Weights of a small transformer language model: MLP 384 tanh GELU.
Each number is 50 + 15 x the weight over the matrix's rms, rounded and kept within 0 to 99. Layers, rows and columns count from 0.

# layer 10 MLP up, 384x96, rms 0.147, rows 292-383, columns 0-31
35 61 31 40 36 44 62 50 56 55 23 57 38 64 46 62 47 46 30 60 61 47 59 41 45 24 66 66 60 66 76 60
28 45 42 44 51 56 60 53 42 65 44 45 56 46 68 63 56 60 27 54 62 64 49 53 16 46 53 69 46 15 62 54
45 62 69 21 63 35 50 60 52 61 32 43 53 53 61 64 36 36 27 23 36 53 62 47 21 74 59 50 62 30 34 64
67 55 43 40 80 40 47 75 43 51 38 36 38 55 77 50 22 69 45 55 38 58 67 48 44 59 86 69 47 35 46 40
26 48 52 61 45 38 37 46 41 42 58 55 43 45 51 48 64 50 53 43 64 25 28 36 54 48 47 46 41 40 52 29
30 43 30 55 47 66 56 44 47 62 55 45 70 63 68 76 60 31 55 46 60 52 30 49 39 21 51 54 34 59 47 32
61 55 54 51 56 60 41 19 52 47 49 55 39 38 54 61 49 57 11 52 46 43 42 62 42 71 51 83 52 40 64 65
48 61 41 69 50 39 57 69 43 60 49 33 33 28 13 66 46 71 62 50 23 59 44 51 46 70 52 41 43 12 56 67
40 66 40 72 44 48 62 47 42 13 53 64 53 59 40 58 36 68 32 64 17 43 32 46 51 23 40 58 34 61 28 79
28 35 32 51 52 41 49 49 56 65 52 48 68 74 35 54 67 49 41 65 63 32 37 43 49 78 41 47 65 23 49 57
68 60 49 57 57 60 71 30 46 46 31 30 63 62 68 72 22 33 56 34 36 42 57 51 49 49 41 53 19 48 60 49
69 62 60 21 41 64 56 57 28 62 45 62 34 52 28 52 72 48 48 52 33 28 48 30 63 26 60 64 79 53 61 51
75 49 49 56 53 51 60 40 74 35 39 32 65 43 39 58 18 38 20 42 42 41 34 54 30 30 47 42 59 48 49 67
21 60 57 45 80 63 58 40 40 62 38 48 58 64 73 67 51 56 36 56 51 82 48 63 53 66 60 36 58 32 40 47
57 54 47 30 44 55 30 32 53 40 60 32 54 43 49 68 37 66 68 61 51 41 45 65 56 53 52 48 54 42 63 73
47 28 57 70 61 67 65 44 70 44 49 49 25 50 30 69 53 32 54 60 33 37 52 72 60 21 52 39 57 38 54 51
41 57 32 70 75 42 71 49 78 42 56 34 48 60 44 50 51 53 44 66 58 56 35 51 62 48 41 52 33 28 71 54
53 32 42 34 39 73 51 50 57 74 52 61 55 55 60 78 33 08 50 45 30 95 29 34 61 31 60 50 60 37 30 55
59 64 60 38 82 43 51 51 59 52 65 43 47 65 56 73 63 37 28 68 34 49 25 24 49 66 60 49 34 47 52 50
85 57 57 33 61 51 38 49 57 43 47 44 39 55 47 46 54 48 38 49 43 71 40 61 56 35 68 66 57 50 26 26
43 41 44 71 47 44 81 55 46 60 23 31 31 50 06 70 47 37 44 47 57 60 39 59 51 23 49 37 47 63 65 69
42 48 30 57 53 36 31 58 65 48 73 47 67 53 47 47 45 59 76 52 60 55 35 35 59 35 50 61 34 52 66 55
30 58 28 90 70 42 51 64 63 59 37 43 71 70 48 64 63 51 54 22 62 49 36 72 44 19 52 34 39 32 29 38
64 48 63 65 40 87 61 61 52 76 44 40 27 22 39 68 49 82 40 41 30 45 50 62 34 65 54 57 17 56 45 58
58 59 55 47 36 74 42 56 37 52 54 39 31 49 31 53 46 77 52 63 43 46 28 47 60 54 63 57 66 60 93 33
34 40 25 54 60 66 57 51 39 47 66 49 27 17 42 64 65 44 48 57 57 31 37 64 58 21 35 69 08 68 42 52
42 64 41 75 24 64 50 39 59 51 47 31 30 64 58 83 67 47 48 58 24 32 26 46 47 66 66 44 25 32 63 44
66 52 61 77 81 56 64 29 70 58 50 46 49 41 28 68 64 45 35 50 51 57 44 51 40 42 80 25 57 18 51 57
71 57 50 84 68 43 20 45 45 57 56 58 27 60 34 58 29 17 49 67 45 61 47 35 70 51 50 50 58 58 64 37
58 62 65 58 55 40 63 61 46 38 57 35 16 58 24 56 58 47 52 50 18 80 37 55 40 55 48 46 47 74 44 35
46 50 34 58 54 44 55 40 57 48 54 44 47 49 32 56 56 46 68 48 58 48 24 71 64 69 33 46 60 42 36 64
62 38 21 63 61 19 58 68 76 65 37 39 21 50 57 72 43 47 43 21 19 18 67 47 46 61 74 32 69 36 62 11
59 33 33 80 30 66 53 16 46 73 76 32 32 54 47 48 34 45 44 35 74 68 23 45 40 74 55 59 49 43 71 40
64 44 34 53 53 45 35 33 64 43 31 43 42 45 52 52 68 59 61 36 68 26 37 50 55 46 66 58 60 24 65 58
50 47 74 81 64 58 40 31 63 20 51 40 17 70 45 69 37 37 48 47 39 40 48 09 47 45 70 61 48 62 46 43
83 29 41 80 86 94 36 48 72 39 35 29 39 55 23 54 36 57 53 69 43 49 33 32 54 31 44 44 43 31 38 52
56 41 58 53 42 55 61 36 73 47 27 71 68 65 15 61 58 35 40 67 75 66 20 42 28 50 74 67 63 27 42 34
53 70 22 59 76 49 46 35 69 63 43 57 58 66 51 50 65 60 71 54 53 63 49 41 59 61 51 43 62 53 57 70
35 51 38 69 16 61 46 32 57 49 31 33 39 61 15 46 71 42 65 52 58 35 39 60 54 11 77 70 11 28 43 86
36 46 65 47 46 84 39 43 75 61 41 24 47 71 35 68 34 26 45 62 46 76 24 02 45 31 55 53 62 72 64 33
48 65 73 66 64 50 67 38 63 68 69 41 38 41 43 49 22 33 31 70 32 51 40 26 45 48 74 38 60 51 32 47
51 49 50 55 68 61 61 43 40 54 34 63 30 26 44 62 51 52 31 52 28 45 54 43 36 39 60 58 24 63 41 62
78 82 55 51 44 61 70 52 41 42 32 34 45 50 54 76 40 77 54 42 75 68 46 41 50 23 47 48 64 57 47 54
71 26 61 49 59 73 51 48 15 77 31 51 76 44 27 50 58 70 82 69 57 48 35 45 15 56 79 54 49 37 51 54
45 45 50 58 71 56 76 45 34 66 56 56 72 59 68 63 42 99 40 38 69 50 48 42 47 93 61 68 73 50 73 41
64 35 65 35 55 34 72 42 49 66 50 34 59 27 76 48 43 39 28 60 53 37 45 43 50 39 51 53 50 51 89 42
52 67 35 32 51 62 62 44 55 66 55 53 47 48 58 39 39 45 37 68 54 61 43 41 47 53 56 43 42 48 39 37
53 76 52 55 31 58 60 19 60 71 53 44 11 46 66 84 61 48 35 70 28 59 13 49 25 69 35 46 24 38 39 26
58 49 51 48 77 39 44 37 32 86 36 26 65 53 43 52 50 35 48 53 57 64 62 44 56 52 75 47 49 60 63 43
31 45 58 60 47 60 56 36 91 36 47 39 44 30 21 52 58 49 28 57 15 60 65 21 43 12 50 76 54 41 49 81
37 37 51 47 58 49 46 30 54 63 33 59 69 46 49 65 56 73 23 48 50 19 35 63 36 51 47 27 56 57 36 50
48 79 76 60 42 30 31 66 42 39 43 42 47 53 31 54 74 46 50 57 42 51 29 41 50 51 46 62 67 58 64 49
54 50 82 60 36 60 34 56 50 45 47 32 33 52 55 47 66 55 53 51 49 19 34 09 64 54 54 49 53 60 65 58
77 47 61 81 49 38 49 30 47 59 51 32 46 44 33 56 42 38 55 43 59 02 40 32 62 59 79 35 21 30 36 59
30 56 31 34 60 55 65 53 59 30 32 52 66 47 65 58 84 54 28 48 32 52 60 29 46 52 51 41 69 15 75 56
63 58 48 54 53 57 71 53 70 56 17 37 14 43 32 58 56 43 53 50 61 60 52 49 35 36 58 40 27 41 85 45
63 57 31 66 54 49 64 40 65 17 66 45 34 39 21 56 70 49 32 37 41 45 51 53 58 16 60 77 50 23 30 52
66 49 43 91 54 37 37 19 62 50 65 56 37 59 39 44 38 64 64 49 54 48 28 28 46 34 56 68 69 67 70 20
43 41 52 52 64 51 68 32 68 61 48 33 42 45 63 46 42 54 38 56 50 56 65 47 62 39 70 31 46 66 60 67
49 38 33 73 59 61 49 62 51 50 40 57 58 31 47 43 58 61 71 19 25 40 12 38 44 65 54 64 53 53 54 62
65 96 50 31 56 70 50 43 75 70 44 57 55 48 66 57 29 55 63 53 64 41 62 47 65 49 80 39 44 35 44 62
47 56 46 45 54 67 52 41 57 51 44 37 66 65 59 51 43 42 48 46 65 73 42 64 52 30 58 37 72 46 42 66
56 40 42 41 38 84 52 60 54 52 42 44 44 55 50 80 30 50 36 37 52 69 30 32 83 22 54 64 45 49 50 36
63 62 44 42 58 51 37 55 60 37 47 76 20 57 63 72 43 50 24 34 60 45 35 33 47 23 66 61 60 42 52 34
43 60 53 69 51 49 43 28 31 63 42 32 40 41 46 65 48 36 46 40 43 66 44 78 23 60 58 45 52 44 48 85
33 43 36 67 46 45 60 37 63 78 32 55 38 42 35 58 27 33 72 43 40 63 27 35 32 46 51 53 45 73 35 35
64 37 72 61 50 52 79 13 50 26 54 35 21 54 43 62 44 25 47 36 22 74 61 15 44 21 57 61 52 53 35 60
51 36 32 48 56 44 56 53 82 46 69 30 26 36 40 46 54 59 73 71 62 33 54 57 62 59 47 67 28 31 55 43
77 38 61 58 68 63 48 65 59 71 44 39 60 36 63 59 33 53 56 30 58 35 27 48 33 43 40 76 40 39 49 42
56 59 44 56 63 64 68 52 53 46 36 35 39 33 56 61 20 34 43 55 53 73 30 52 36 24 48 23 16 33 55 24
38 42 72 69 81 33 46 33 84 31 37 42 30 60 49 46 21 45 61 42 37 51 42 44 41 38 99 62 17 58 57 41
07 53 38 47 71 53 59 45 47 35 25 39 55 77 38 57 61 52 61 38 43 46 40 41 52 45 54 60 55 64 32 68
56 47 65 50 59 44 32 46 55 73 62 50 40 65 46 62 26 35 84 61 35 84 41 47 26 60 41 93 78 62 54 29
52 56 57 51 51 53 44 61 63 73 55 27 48 81 34 49 57 37 64 74 36 37 54 54 30 75 59 40 63 36 58 57
26 41 39 64 35 65 34 18 65 74 36 46 45 36 53 51 28 54 48 67 55 37 28 70 36 29 86 49 59 35 80 55
43 62 82 51 36 47 47 51 49 54 10 47 33 60 39 47 58 42 43 35 46 57 41 80 49 56 77 65 54 35 82 54
54 61 65 34 32 75 66 19 52 44 53 40 66 41 48 55 57 48 48 48 61 48 46 18 69 30 55 73 10 47 68 47
66 53 59 39 64 53 55 25 45 40 53 59 46 51 59 72 46 56 25 57 71 66 39 50 47 55 71 49 79 73 41 32
54 54 54 69 62 59 72 31 74 62 41 24 50 39 42 51 36 68 33 48 50 51 50 32 48 40 36 43 51 52 27 55
52 80 55 36 51 65 75 36 65 53 50 34 61 43 53 63 27 20 31 48 51 48 38 60 54 40 50 23 60 60 58 41
42 40 45 44 54 56 39 43 43 70 13 70 37 68 34 60 31 67 70 49 22 53 56 42 58 62 38 45 47 40 48 55
50 33 58 69 40 74 68 19 68 39 55 64 47 24 31 42 67 44 55 38 20 27 45 18 60 06 79 80 61 44 42 59
40 62 61 58 48 49 53 32 67 55 56 56 71 54 48 57 59 76 46 54 45 61 35 80 39 39 67 60 41 55 54 49
40 48 39 62 34 61 44 47 61 44 43 38 66 72 23 84 63 22 60 71 45 60 32 52 51 46 62 77 25 24 48 60
62 71 60 48 55 57 70 17 62 35 50 31 55 46 29 67 21 61 23 74 43 29 37 37 55 22 77 40 46 53 62 36
35 29 66 52 57 91 54 30 36 67 43 49 45 80 69 77 49 77 67 83 10 55 29 29 40 43 68 47 35 54 32 38
56 81 46 61 46 39 43 44 50 53 49 45 54 55 44 50 63 22 55 69 48 69 47 47 50 51 45 76 64 36 50 78
57 24 74 25 62 57 65 65 48 64 64 50 39 36 46 53 77 51 56 47 38 56 45 59 62 27 74 57 48 64 37 58
56 77 62 32 48 72 57 30 67 67 45 43 40 60 30 54 49 32 14 65 62 32 65 34 54 45 63 71 89 37 39 36
78 51 55 26 33 62 40 27 44 59 50 56 75 62 36 45 22 52 35 74 49 24 56 43 45 53 62 57 59 52 39 42
43 70 45 31 83 66 48 45 63 58 25 44 29 55 10 44 47 73 23 39 41 30 47 57 24 60 80 70 53 29 56 33
54 64 58 56 47 43 41 26 61 68 27 42 38 49 33 74 32 55 68 33 04 50 40 37 35 69 70 43 67 39 44 52